Part of a small language model's weights: LayerNorm before each block, 4779 steps.
Each number is 128 + 24 x the weight over its row's rms, rounded and kept within 0 to 255. Layers, rows and columns count from 0. The size above them is the row's rms in percent of the matrix's.

# layer 3 MLP down (transposed), 1920x384, rms 0.181, rows 124-192, columns 336-383
size [ 91  96 105 101 108 103  98  97 107 102 104  94  95 114  99 105 103 103  96  98  95 104 104  90  95  91 104 100  95 102  98  97  87 100  92 110 104 103 111  96 111  97  96  93  93  96 101  96 100  83  93 101  95  97 109 101  99 106  94  96 102  98 118 104 102  99  96  84  98]
[[103 129  97 141 147 127 132 109 125 160 132 164 131 130 135 171 160  97 130  82 162 104  90 130 129  67 101 129  95 110 188 100 138 143 105 140 131 149  90 160 110 124 140 167 113 129 167 147]
 [167 139 122 148 154 101 156 113 145 123 175  87 153 111 128 153 155 107 104 114 154  93 177  83 115 177 134 121  94 108 138 149 115  91 139 134 148  71 178 146 174 167 122 116 142 127 134  77]
 [121 159 166 102 110 135 111 149 124  98 108 120 137 109 102 118 130 156 106 132 132 127 147  77  77 181 138 133 161 158 176  95  77 119 123 105 114 110 157 123 162 166  96 126 163 159 123 113]
 [ 96 116 139 131 146 151  84 144 168 122 142 112 104 106 202 172 130 125 134 121 124 166 144  63 125 106 132 100 120 114 140 137 147 170 154 131 114 136 157 152 140 111 164  96 138 123 160 115]
 [165 157 129 130 138 109 116  94  91 132 125 111 137 100 105 110 144  92 116 105 168 156 128  67 170 129 179 120  98 110 148  91 148 142 132 138 144 147 127 148 156 151 145 147 146 140 107 176]
 [125 111  95 119 117  88 111 164 126 129 135 114 111 130 161 138 145 137 126 127 137 140 125 120 129 116 129 105 126 131 171 151  95 110 110 151 140 117 129 135 128 156  88 139  79 140 134 125]
 [144 139 139 147 160 142 162 111 159  84 118 153 155 141 116 130 112 115 109 142 139  76 145 130 118 122 120  97 134 139 144  98  76  96 122 135 130 128  73 151 180 132 130 109 110 138 120 133]
 [148  99 132 155 179 121 140 137 128  94  99  87 154 134 163 111 158 142 183 142 122 131  96 121 143 146 154 131 138 160 144  96  90 114 150 152  89 117 112 125 113 117 122 136 134 114 120  96]
 [126  84 148 104 102 148 165 172 143 110 152 134  92 120 142 114 111 146 129 108 153 147 159  90 144 116 142 134 132 110 122 131 162 150 111 142 131 131 126 127 114 140 122 111 122 112 135 125]
 [150 146 158 137 103 149 168 169 150 150 111 125 157 118 153 143 125  92 129 126  94 106 125 118 153 107 133 151 143 143 136  95 125 125 137 164 162 131  94 129  78  89 125 149 134 156 152 139]
 [176 110 147 141 188 151 162 133 124  85 140 173  73 123 163  99 120 109 113 109 148 136 167 137 142 130  94 127 102 135 129 128 143 152 114 114 133 136 153 130 150 120 115 139  96 109 111  91]
 [156 123 154 154 141 113 176 112 169  86 141  91 160 121 154 130 119 161 126 150 163  81 141 138 139 148 121 159 106 152 120 156 112 120 141 171 102 130 125 131 128 121 143 119 160 168 162 105]
 [107 115  84 141 145 125 138 140  94  99 130 127 135 120  95 132 142  93 153 130 158  86 117 129 150  97 103 125 128 161 130 148  79 122 151 120  99  84 110 101 183 110 120 145 144 120 169 160]
 [128 161 129 140 172 123 114  98 127 116  88 159 149 124 127 129  88  78 132 161 123  94 143 111 151 131 154 170 127 163 144 140  89 139  74 104 133 101  84  82 140 167 102 114  90 147 102 120]
 [ 96 135 130  99 134 122 148 150  93 169 147 120 158 145  73 155 105 135  96 130 137 124 184 157 154 154 151 137 141 127 145 160 167 102  88 130 147  94 117 183 125 135 104 123 102 149 111 167]
 [135  84 182 112 103 134  95 117 145 159 129 130 135 108 129 147 115 138 140 112 161 154  99 167 147 138 108 150 143 174  98 120 152  92 105  94  93 152 100 136 147  99 135 165 103 106 123 179]
 [132 147  94 104 114 147 158 151 145 138 117 133 102  82 162 196 157 117 122  91 124 128  94 125 149 132 112 140 177 130 112 161 118 109 122 125 150 145 111 105 151 155 135  78 141 134 117 110]
 [ 73 100 125 146 129 122 102 140 142 125 155 148 156 125 139 124 121 116 138 154 174 123 124 124 115 130 150  98 131 139 163 151 154 128 160 109 115 113  85 100 187 129 133 127 142  59 140 109]
 [118 132 115 146 137  88 121 157  98  93 146 101 153 108 126 188  90 114 128 106 158 133 179 126 147 102 121 175 126 133 123 136 122 108 152 142  96 125 190 108  94 117 145  93 129 123 123 138]
 [135 163 121 148 123 103 140 170 155 148 109 186  82 117 115 135 131 134 165 157 132 137 121 105 120 139 127  93 115 113 123 156 137  93 156 140 122  91  99 129 140 188  90 152 167 125 138 116]
 [108 111 126  97 183  97  89 140 105 121 122 130 165 132 120 143 135 121 162 164 154  68 119 100 141 101 137  98 149 137 120 121 112 128 100 116 131  79 133 118  83 182 171 125 141 138 152 157]
 [143 160  79 101 134 117 141 131  83 111 145 108  94 134 114 115  98 150 144 144 126 138 107 133  91 107 125 171 130  83 146 104 133 155  97 154 122 170 100 141 111 107 112 123 186 142 155 114]
 [138 148 126 167 115 139 136 109 100 110 133 108 145 151 136 166 113 152 158 128 106 126 109 123 137 129 126 117  88 127 100 119 151 163 108 136  57 135 152 158 167 166 138 116 100 146 168 190]
 [122 139 120 148 142 143 143 102 160 162 157 142 135 211 118 109 140 146 145 106 136 139 103 168 162  86 154 118 122 127 120 139 133 149 130 137 115 108  88 185  67 120 134 101 103 124 111 138]
 [111 159 100 112  92 131 159 130  95 136 137 110 113 118 130 115 115 135 110 172 140 123 164  85  82 164 148  96 109 145 105 122 136  97  82 156 135 159 115 136 154 110 118 133  89 126 109 111]
 [123 130 170 110 116 130 125 103 116  93 136 154 140 106 103 104 113 133 131 128 168 119 133 146 167 117 105 158 105 145 101 105 136 136 145 127 145 129 139  95 121 145 112 153 143 125  97 151]
 [170 110 146 124 146 133 145 132 109 131 156  84 159 105 135 170 105 104  89 113 104 188 149 137 129 143 122 169 132  82 107 131 151 103 138 166 117 116 133 109  95 118 127 147 101  98 126  73]
 [156 120 119 102 145 120 122 136 121 127 104 183 159 104 157 122 145  88 101 128 100 170  93 114 115 136  96 116 127 117 143  64 164 118 128 144 119 113  98 117 119 159 152 134 151 141  83 132]
 [105 125 176 152 109 104 114 144 128 120  75 142 180 138 131 143 176 126 104 118 130 123 124 143 160 148 151 121 116 123 136 136  90 144 106 129  98 140 119 143 161 130 150 128 126 177 119 130]
 [136 141 123 123 135 136  79 120 121 120 172 164 155 142 139 135 135  83 138 148 136 142 126 146 154 102 141  88 113 106 142 132  89  94 125 149  94 136 141 104 106 146 157 102 164  92  66 167]
 [ 97 114 149 155  69 170 160 147 122 131 135 151 143 141 122 134 146 133 131 119 128 139 110  81 108 135 101 126 122  80 108 136 121 138 103 132 125 164 124 171 104 153  93 157 118 123 107 103]
 [152 136 186  88  82 128 151 138 104 172 108 112 112 117 136 140 138 107 105 157 146 163 156 135 129  78 107 135 140 106 172 139  99 150 125 119  79 111 168 149  59  98  93 121 117 161 137 168]
 [123 164 114 147 132 131 139 134 111 143 150 150 157 162 158 151 135 137 148  95  87 125  82 133 166  92 156 150 120 144 174 134 108 107 116 150 128 161 126 100 132 121 128 124 101 109 134 152]
 [180  92  90 143 160 136 100  89 138 131 132 138  96 129 144 171 165  75 146 120 165 159 127 147 106 130 103  89 115 104 137 112 117  80 108 100 115 123 131 116 151 154 116 167 144 126 129 113]
 [110 110  77 158 164  88  81 105 117 121 137 148 171 131 126 147 122 109 171 122 150 130 157 119 136 154  82 148 124  93 155  96 107 104 114 142 100 166 124 113 117 125 189 150 147 113 124 129]
 [126 123 157 135 121 111 125 123 113 116 113  87 187 113  94 150 133 118 102 113 156 176 132 112 129 107 116 147 148 123 126 117 119 163 133 146 142 113 134 102 116 122 134 186 134 133 119 123]
 [123 126 133  88 133 113  72 158  94 107 182 118 118  78  96 150 134 151 137  71 142 114 118 160 107 125 167 139 123 107 140 129 113 120 122 111 105 136 148 156 127 123 128 160 108 132 175 145]
 [134 126  81 123 163 140 124 182 114 140 151 130 125 110 122  90 121 133 113 124 138 128 101 106  96 130  89 126 118 115  95 128 156 128 132 137 150 115 118 122 127 153 146 100 132 148 152  91]
 [125 128 163 175  96 132 154 144 121 153 135 156 126 126 157 116 137 127 187  81 159 156 132 133 127  97 129 100 125  79  69 154 129 123 112 129 164 138 122 110 146 105 141 129 177 140 114 157]
 [148 136 153 141 143 144 125 154 133 103 144 169 114 156 149 106  82 102 123 140 130 195 154 177 128 140 123  76 150 187  75 123 143 125 149 159 111 112 111 132 123 138  85 132 122 152 108 110]
 [119 125 131 104 112 110  66 171 111 126  79  99 133 151 155 100 150 116 122 108 116 101  81 135 164 132 125 141  91 120 130 139 148  78 140 121 116 134 123 109 153 126 144 149 153 178 115 141]
 [156 138 105 171 100 186 125 154 160 106 151 141 140 117  94 124 139 148  76 141 105 185 126 148 127 112 140 104 130 114 160 170 139 116 115 118  90 175 107 149 121  91 116 138 153 169 142 102]
 [148 137 110  88  86  82 161 159  77 104 152 178  95 145 109  94 139 105  85 132 130  85 109 101 101 143 131 105 165 141  55 198 128 139 150 123 171 133 154 124 156 136 133 132 127  90 121 149]
 [143  87 136 129 138 111 123 136 128 134 175  99 118  61 146 148 136 156 131 121 145 154 128 141 115  90 122 164 103 127 137 124 182 207 162 130 121 116 120 139 143 154 149 107 159 131 130 134]
 [111 161 154 113 123 122 145 149 128 141 127 178 122  81 141 163 114 173 123 143 105 140 143 117 102 142 147 104 154 152 149 126  99 159 140  82  82 120 136 131 127 161 113 126  96 114 150 117]
 [ 99 113 115  98 167 133  93 109 118 107 136 160 144 128 116 154 156 113 115 137  93  88 178 147 141 156  95 146 124 139  97  98 133 171 140 129 159 105 157 180 143 116 154 105 131 149 103 124]
 [124 132 141 106  88  64 114 105 130 133 117 103 121 156 131 115 145 131 123 141 123 109 138  72 147 148 152 156 111 120  95 150 104 123 149 136 144 123 127 149 140 151 118 123 153  93 135 143]
 [147 116  90 147 145  96 149 113 145 133 121 107 135 103 116 167 125 155 107 138 154 121 177 114 129 130 154 157 162 142 159 121 165 135  97 136 109 132 107 146 127  94 176 109 101 133 113  97]
 [157 116 118 119 142 108 142 118 119 161 140 108 165 126  95 104 147 147 119 114 142  67 108 139 132  98 128 142  95 118 136  98 152 149 125 129 133 123 156 144 129 175 105 107 115 166 126 123]
 [108 123 137  99 122 123  86 127 136 125 108 147 179 116 148 115 147  92 128 140 135 140 163 150 117 106  99  93 148 116 139 126 138 104 120 119 135 125 123 146 150 125  76 117 104 156 138 118]
 [105 159  95 160 178 103 154 123 141 120 112 129 157 141 157 141 102 117 100 120 139  96 170  84 149  71 148 102  86 111 135 106  92 180 150 134 138  84 114 118 155 132 117 126 133 124 161 143]
 [139 133 160 129 100 103 131 109 147 117 125 154 144 121 126 120 151 113 160 112 126 145 146  85 100 119  96  98 185 129 153 142 170 117 111 152 122 136 122 130 121 124 147  95 141 148 159 128]
 [118 115 121 129 108 124 128 150 104 129 114  92 105 118 122 183 146 101 105 143 118 130  97 122 111 140 131 103 106 108 105 110 121 150 156 107 142 135 122 145 150 133 104  93  92 142 107 117]
 [126 118  94 152  93 158 154 185 104 151 143 116 141 166  96 122 143 139 138 126 138 113 100 124 126 143 145 153 101 139 126 160 177 101 145 120 151 143 158 167 110  94 158 142  97  81 153 116]
 [123  86 158 139 122 173 144 111 125 123  83 143 118 126 131 109 172 145  64 130 137 147  97 131 118 110 117 106 127 124 149 103 119 119 149 132 148 135 124 152 135 164 136 131 173 128 126 152]
 [138  92 127 119 135  92 101 130 114 131 150  78 157 122 158 133 114 142 173 123 132 126 153 163  96 100 135 140 133 168 134 111  86 139 109 145  96 127 101  88 115 162 135 163 101 172 135 172]
 [116 123 121  95 132 138 138  72 154 105 109  88 143 135 132 139 115 123 117  93 134 144 140 150 155 139 129  69 119 139 148  99 134 136 136 143 125 137 154 153 126 170 126 130  98 159 105 159]
 [ 92 162 117 167 133 127 111 127 120 134 112  99 149 114 108 103 124 159 127 116 145 123 149 124 147  99 114 117 110 138 119 126 156 155 170 114 180 150 110 130 100 118 155 106 168 150  70 122]
 [103  93 135 126 144 100 119 146 118 110 113 108 147 125  70 113 104 143 107 115 133 161 125 130 110 126 148 118  91 145 117 140 140 105 132 151 101 168 155 109 126 126 135 129 148 125 132 108]
 [141 102 138 128 101 111 116 153 126 137 124 127 134 124 149 128 114 106 126 151 148 140  91  86  97 138 110 118 101 109 145 142 120 136 142 123 127 165 143 124  97 147 139 143 109 143 137 102]
 [133 131 113 130 162 150 122 101 127 148 144 108 146 148 106 130 153 133 108  96 160 162 166 103 153 132 114 147 120 124 115 148 158 181  70 194  85  79 124 131 134 148 182 125 128 126 126 137]
 [ 98 155 130 113 146 111 143  99 196 107 132 107 171 164 128  81 158 123 118  80 126 138 147 171 155 131  95 103 133 107 109 159  88 137 133 118 123  93  86 103 141 108 135 116 123 117 164  97]
 [161 146 117 137 100 134 139 144  84 102 141 138 182 101 127 109 171 108 105 130 159 157 169 150 155 138 137 126 119 133 151 131 171 128 131 126 135 165  98 135 142 127 135  83 121 109  59 108]
 [119  83 109 172  80 183  87 126  66 189  97 128 137 127 175 144 122  87 131 120 185 155 137 106 137 150 119 147 120 127  93  88 112 142 135 138  82 126 136 101 146 112 133  86 109 141 150 146]
 [124 137 152  98 160 137  66 141  97 140  96 164  94  68 144 109 139 136 154 113 122 127 105  91 118 131  87 163 111 103  64 127 135 105 132 134 137 122 127 111 135 161  93 142 110 103 146 130]
 [138 115 143  88 139 100 146 112  67 109 150 103 138 127 153 129 136  78 161 142 139  86 122 111 139 189 141  97  75 135 162 165 140 170 128 153 139 108 105 126 112 100 109 157 145 116 103 134]
 [122 102 146 126 140 189 122 118 128 141 136 121 131  89 133 138 120 118 105 137 178 144 123 120 125 111 113  91 100 102  97 126 133 151 156  52 142  77  97 118 170 100 107 126 151 130 140 145]
 [152 119 138 132 137 156 101  83 127 111 127  97 157 122 134  57 127 102  94 143 148 147 145 100  88 169 124 112 131 165  98 103  91 145 120 132 138 127 120 115 134 120 136 155 131 111 115  87]
 [129  99  89 157 119 173 157 117  97 132  98 118 124 146 154 157 122 147 142 133 141 118  90 171 143 100 102  82 109 101 136  88 165 115 119 162  94 121  75 132 128 150 132  96 133 120 141  97]]
# layer 3 MLP up, 1920x384, rms 0.178, rows 125-193, columns 336-383
size [ 98 103 104 125 105 100 104 104 107 101 101  90 132 100  98 105  98 100  97  91 100 107  94  97  92 106  93  92  99  97  96  97 101  96 104  99  91 102 100 108  92  99  97 104  98 100  96  97 105 107  99  91  99 105 102 101 105 102 105 105 101 113 101  99  89  98 100  89  90]
[[124 106 128 131 146 111 182 111 169 145 148 134 122 115 108 139 139 170  97 140 116 142 102  75 127 135 147 142  84 111 128  95 102 150 133 104 128 136 109 169 137 151 155 129 103 117 170  97]
 [155 142 157 117 103 149 153 116 145 128 127 136 143 111 167 176 108 120 153 167  89 175 174 130 113 112 133  91 136 105 162 109 127 130 125 147 115 120 145 122 148 175 139  83 103 156  98 132]
 [121 145 134 127 165 136 115 177 159 152 135 145 115 166 104 158 160 128 111 150  91 130 124 137 109 124 141 125 114 113 139  92 149 103 132 119 101 102 112 147 136 162 166 126 166 126 121 129]
 [154 109 123 154 115 168 124 123 161 112 103 157 149 147 126  97 152 160  98 119 132 114  78 104 107 197 130 141 135 121 111 114 139 111 124  98 116 136 137 137 105 102 129 143 159  84 110 163]
 [150 174  99  93 163 128 134 183  91 134 132 127 120 140 172 121  95 140 153 108 183 120 142 111 146  75 136  94 125 163 137 138  85 103 116 134  97 108 111 102 115 149  71 144 135 127 155 150]
 [126 119 100 151 171  96 155  91 102 116 149 102 152 138 129 116 116 150 112 118 141 152 113  91 105 124 141 155 123 133 154 147  69 139 139 126 116 117 175 162 124 158 117 141 145 146  61 161]
 [120 111 162 121 147 139 146 148 171 112 133 107 113  94 134 148 127 161 150 155  78 146 116  96 145  95 135 133 125 108  93 125 121 164 102 144 105 111  70 122  83 145 113 107 138 152  97 149]
 [113 141 123  69 109 164 118 156 144 133 159  83 121 180 163 124 120 136 111 129 157 120 146 115 156 167  86 110 145 119 162 125 114 111 143 121 121 123 134 108 136 122 167 121  88 161 135 145]
 [114 134 113 123  97 144 131 116 150 139 188  82 131 142 143 149  97 166 146 142 138 149 101 143 150  80 131  62  97 149 128 155 145 110 108 121 170 118 152 134  50 150 108 126 140 127 129 139]
 [107 125 139 114  82 177 153 136  65  87 139 124 115 122 103 121 130 141 140  83 132 111 117 121 123 174 129 143 145  88  98 142 166 164 114 119 132 146 127 109 149 137 159 109 133 172 113 144]
 [128 161 141  88 113 143 124  75 160 160 161 138 109 127 108  93 114 123 129  97 135 182 112 202 130 107 120 149 150 136 135 115  91 139 134 130 151 123 134 138  96 133 144 164 119 116 123 123]
 [149 138 111  89 122 153 161  97 106 107 101 135  98 116 141  83  96 112 141 150  85 143  92  98 116 147 152 146  99 128 142 111 101 149 131 195 149 146 114 138  98 148  93 116 143 127 135 179]
 [ 52 122 130 150 146 122 132  93 133 138 131 122 101 144 130  97 100 114 127 155 162 121 112 116 138  91 109 172 123 143 111 160  81 114 101 116 156 101 114 108 120 210 101 117 117  77 149 123]
 [130 103 133 154 130 201 122 112 151 138 156 162 126  87 161 100 129 137 121 106 131 133 106 103 112 100 162 143 145 121 111 114  88  92 125 114 132 137 123 139 144 137 108 117 101  89 117 123]
 [118 149 122 128 122 129  80 108  88  95 147 132 156 177 154 123 103 111 145 103 129 157 120 133 132 116 141 159 124 139  99 141 128 100 128  87 121 164  99 132 126 107 120 136  84 109 137 141]
 [ 97 155 118 116 137 109 122 115 126 123 103 150 133 144 104 149 159 142  87 149 180 167 129  98 131 144  94 143 114 204 106 142 173 129  92 148 134 151 111 169 100 120  85 142 140 103 114  75]
 [ 72 113 113 112 129 126  96 117 135  92 143 168 122 101 106 153  90 137 135 139 162 126 182  93 122  88 130 116 173  98 122 128 139 124 102  98 107 153  94  96 125 137 152 109 133 113 175 155]
 [127 112 135 157 141  56 122 103 111 124 122 109 111 111  99  84  87 130  94 147 114 126 179 116 135 133 116 145 108 121 156 126 143 121 158 149 102 104 170 109 122 101 145 148 145  98 142 149]
 [133 153 128 124  91 116 137 130 150 132 127 133 125 126 107 122 108 123 109 132 129 121 139 121 140 136 137 114 147 132 174 138 130 128 169 119 106  95 159 139 147 149 157 168 154 100 159 150]
 [147 130 142 146 116 168 141 140 110 154 117 133 119  90 117 158 127 113 142 133 127 153 111 147 149 137  92 133 120 151 120 135 132 120 114 136 120 122  78 118 192 136  93 139 142 128 170  55]
 [138 115 128 125 107  88 104  98 133 142 173 131 132 179 156 119  91 129 147 167  97 139 119 135 120 147 126 146  93  69 149 127 144 102 107 114 142 166 121 131 136 123 116  89 101 118 122 119]
 [103 161 156 146 131 136 110 152 129 144 116 138 112  95  93 206  89  97 132 133  73 146  63 140 145 143 130 115 147 146 102 117 145 183 107 140 110 129 132 139  88 138 124  95 136 105 150 122]
 [139  95 146  92 117 134 109 136 140 160  85 168 118 114 103 155 122 116  86 119  95 130 129 127  68 128  88 126 124 143 135 139 123  90 124 135 139 109 143 119 121 115 113 150 109 130 157 102]
 [118 108 162  87 121 142 157 138  97 101 145 124 113 175 121  94 133 145 115 119 123 151 150 111 136 110 152 143 155 153 155 103 159  81 115 171 167 109  90 107 104 132  94 103  95  93 140 147]
 [166 141 121 125 152 104 152 199 128 124 118 120 126 132 159 129  96 135 141 109 118 151 183 137 136 134 131 151 136 126 131 131 124  67 104 115 147 146 129 123 122 136 146 111 126 146 111 127]
 [ 75 140 125 150  81 151 142 154  94  75 132 109 112 117  70 143  76 114 112  89 105 150  96 119 107 114 148 132 121 129 116 140 122  92 116 139 158 153 140 139 123 130 125 147 102  99 152 135]
 [114 131 115  92 132 100 117 112  98 138 116 145 115  81 128 131 148 107 108 116 115 118 143 146 122  94 120 114 110 109  96 136  97 112 143 135 107 126 155 107  99 162 123 102 112 160 126 123]
 [156  78 112 108 126  92 177 162 127 157  69 182 122 144 113 139 143 149 130 134 126 143 123 132 142 165 123 124 105  89 136 113  80 103 190 110 142  93  93 109 109 138 104  97 138 117 146 130]
 [130 115 103 152  99 167 111 144 129 106 124 123 123 154 122 121 135 115 135 140 153 141 155 121  99 164 142  43 101  94 111 133 121 123 107 138 167 130 135 127 109 127 173 108 131 117 139 145]
 [124 107  96 135 116 116 143 107 118  98 106 144 142 132 126 151 107 115 120 104 160  99 142 105  79 106 112  91 118 143 142 125 141  99  78 108  90 134  95 112 110 145 134 103 193 122 122 159]
 [139  92 119 133 129 179 133 128 135 130 115 109  86  57 151 121 163 131 170 130  78 132 141 150  75  87 103 122  95 133  80 154 103 127  87 118 108 105 118 143  84 150 113  93 130 136 141 121]
 [ 93 109 181 100 139 116 127 153 118 129 110  93 149 154  88 148  93 115  92 104 154 104 128 144 111 138 178 109 126  90 122 120 119 186 118 110 116 105 115 135 110 141 160 150 129 163 157 129]
 [119 130 157 120 165 126 107 147 129  84 125 128 111 126 196  95 119 139 140 130 129 143 142 160 133 124 124  86  95 102 120 117 107 147 101 147 127 119 143 106 116 113  95 116 118 126 127  79]
 [153 152 126 160 107 102 125 135  99 108 149 135 143 154 125 134 134 126 125 144 116 118 126 119 116 140 147 116 131 123 127 149 177  82 150 124 167 122 141 118 125 155  99 133 129 107 159  91]
 [184  68 151 112 152 149 157 129 110 115 107 116 123 121 115  96 133 128 130 112 125 128 123 128 157 136 140 107  85 102 151 138 171 132 131 127 100 174 114 135 140 138 142 144 116 110 163 104]
 [141 161 136  98 147 100 139 143 134 135 161 144 111  93 133 151  97 158  84 151 113  95 117 150 126 134 147 171 123 163 132 127 130 108 156 125 136  87 139 143 104 145 155 109 153 112 136 139]
 [121  96 127 112 131 129 139 142 129 123 145 137 110 146 116 141 119 125 140 151 140 151  98  92 153 135 121 132 169 129 139 122 116 119 134 127 114 145 141 156 122 114 108  93  99 138 134 136]
 [150 139 141 160 104 111 134 151 141 110 152  95 158 111 134 100  64 126 141 128 111  88 110 173 103 128 105 126 119 143  88 122  85  99 129 111 131 137 107 133 121 132 138 138 148 132 134 128]
 [147  81 127  80  86  75 119  92 161 112 110 138 148 132  45 102 119 125 147 122 102 106 126 108 127 114 159 117 100 168 128 120 114 135 140 160 119 104 136 149 128 163 156 103 112 181 113 137]
 [101 128  99 118 171 112 154 136 132 148 130 117 130 125 105 130  94 122 145 117 138 140 128 147 156 139 152 144 153 117 125 120 121 114 108 132 114 151 142 127 131 129 157 126 146 130 109 154]
 [106 151 125  89 160 131 121 153 127 118 156 172 138 149 116  96 147 102 127 102  98 133 151 133 139 123 133 123 149 125 130  97 141  95 122 132 109 134 108 134 152 115  95 122 154 117 111 107]
 [151 129 119 137 103 179 123 177  97 121 147 125 130 122 162 126 177 145  87 151 143 117 155  90 115 126 129 144 138 118 132 143 109 118 115 127  99 110 104  65 169 130 127  91  67 126 152 131]
 [114 112  89 131 100  92 134 147 124 135 125 147  86 130 130 118 174 112 157 116 109 129 153 115 127 118 145 159 139 121 152 152 140 173 101 115 111  95 136 151  94 140 154 136 123 158 124 106]
 [126 105 122 125  84 111 130 169  75 140 131 118 152 124  62 125 145 163 166 100 156  80 140 131 118 119 108  90 135  89 136 134 104 143 117  95  83  98 106 137 125  74 104 147 149 114 168 126]
 [145 135  99  95 113  74 152 107 124 116 147 148 119 103 181 116 176 158  89 162 119 141 115 108 130 132 138  96 157 137 125 111 107 164 108 133  84 123 104 146 120 157 141 142 142 120 122 115]
 [126 110  84 131 125 144 140 139 135 127  95 127 116 130 131 144 125 165 151 160 114  94 148 100 160 146 139 111 133 140 116 131 137 100 142 145 139 140 141 130  91 117 131 124 103 139 130 144]
 [120 156 145 129 120 129  79 156 130 119 104 122 142 150 143 137 100 144 123 165 159 145 101 122 144 100 155 137 152 105 136 159  94 139 135 104 131 120 162 130 135 133 117 120  94 164 137 130]
 [152 140 118 185 158 107 115 150 142 137 143 132 106 118 122 132 137 161 107 143 131 138 105 108 107 108 124 172 129 143  95 124  86 143 101 126 108 103 119 166 167 119 124 128  90 125 157 123]
 [116 151 130 127  91 164 131 134 136 163 131 166 134 138 149 149 136 127 126 137 135 125 124 140 126 107 129 152 174 130 129 132 194 115 100 151 112 150  98 166 151 166 132 108 116 175 125 131]
 [166 167 164 157 167 129 106 105 112 129  94 117 117 120 152 141 100 150 108 117 140  98 138 156  83 153 138  72 114 143 134 143 111  98 111 120 131 125 143 106  97  99 151 126 155 124 105 142]
 [144 128 129 113 135 191 139 102 127 124 129 121 142 112 158 113 204 161 140 117 111 125 116 144 188 135 104 154 125 156 123 122 101 137 164 122 142 117 142 125 152 163 117 127 142 143 127 139]
 [ 92 102 138 149 148 121 127 128 112 178 102 181 172 130 114 109 131 131 119  99  87 144 139 113 134 128 107 128  96 182 135  98 128 126 130 131 122 130 116 133 171 152 136 165 115 179 116 142]
 [117 121 125 102 108 115 129 124 120 119 100 131 117 122 108 132 156  91 144 149 102 141 123 105 111 161 135  81 119 120 149 135 148 148  86  96 118 118 114 119 137 103 146 103 182  91 137 128]
 [108 165 113 141 115 111 107 110 111 146 103  91 106 134  93 123 182 144 123 107 142 115 176 116 122 151 145 111 171 178 144 143 121 139 145 113  94  97 160 144 148 117 167 140 128 151 138 156]
 [130 149  79 100 148 101 135 120  88 119 101 150 149 147 150 173 131 109  97  93 137 149  95  97 109 113 129 120 113 143  95  86 126 119 114  88 139 153 143 138 132 167 120  87 131 185 140 130]
 [124 153 107 124  88 137 148 115 121 126 125 134 111 128 125  96 161 123 174 122 177  93 138 161 105 114 129 122 118 142 126 129 140 101 108 137 108 116 147 115 172 157  88  69 141 159 147 142]
 [ 86 125 138 128  89 145 142 204 183 125 118 150 137 123 115 128 111 124  84 132 119 181 146 117 115 166 125 102 135 153 144  98 146 191 154 137  96 145 130 127  93 107 110  84 180 149 142 108]
 [138 107 125 167 174 179 127 123 163 127 110 140 106 117 116  85 144 148 134 128 157 119 168 158 110 100 145 146 150 114 126 153 111 107 127  57 134 173  77 148 102  94 110  98 162 161  92 115]
 [139 145 125  97  57 132 132 153 145 106 149 136 117 124 127 119 118 124 108 132 147 140 135 120 150 120 179 112 135 119 129  92 129 117  90 151 131  89 119 143 131 129 123  97 118 155 111 139]
 [125 118 131 121  74 140 115 152 116 116  98 134 124 144 144 149 158 127 141  91 117 141 157 146 118 113 133 185 134 125 122 107 131 140  79 119 124 110 175 140  95 107 163 159 157 140  96 107]
 [117 127 137  80 133 102 113 139  88 104 102 120 129 117 150 123 133 150 106 142 141 149 114 127 102 170  98 127 116  92 118 136 148 128 141  98  77 119 120 163 123 125 106 110  88 138 118 136]
 [149  87 160 123 159 108 145 180 120 126 148 155 129 135 137  82 109 128 110  77 158 163 142 156 118 117 120 134 120 164 122 127 144 127 103 121 152 114 118 165 152 150 175 141 153 107 101 143]
 [ 83 213 131 125 137 140 123  99 130 159 123  99 112 190 143 110 113  97 136 174 137 160 134 143 122 127  89 138 139 137 126 148 151 132 184  98 104 133 143 114 123 158 165 162  80 108  82 146]
 [147 166 107 171  90 107  94 140 130 121 158 153 144 177 142 134 133 106 162 124 136 139 123 148 124  71 172 115 110 111 110  85 146 124 165 127 106 108 186 143 139 121  93 162 115 124 110 169]
 [147 109 135 116 151 156 124 132 104 181 147 126 162 127 120 113 140 124 104 128 102 126 137 119 139 134 157 155 108 121 105 156 125 124 141 103 144 112 113 132  86  82 136 135 154 125 113 128]
 [166 119  99 101 142 128 112 141 152 128 129 115 140 173 165 115 119 126 144  76 124 139 170 109 108 161 185 143 115  87  93 118 141 156 143 139 128 158 119 145 120 113 122 129 150 105 149 122]
 [139 139 160 151 110 137 119  95 133 130 139 109 126 115 138 117 146 115 117 129 124 121 136 134 198  96 117 104 159 129 121 129 166 107 176 152 180 125 132 106 101 123 176 120  80 117 158 153]
 [120 123 148  86 114 109 131 141 112 141 111 163 130  81 165 147 130 153 147  60 124 143 115 104 128 134 150 120  92 132 170 156 122  84 141 132 122 119 125 126 150 153  93 105 128  94 150 157]
 [154 140 163 151 105 124 108 105 144 143 129 105 122 125 154  73 155 160  90 138 168 144 105 151 145 128 102 112  69 111 124 187  90 140 120 116 119 128 129 140 110 173 155 132 154 121 129 143]]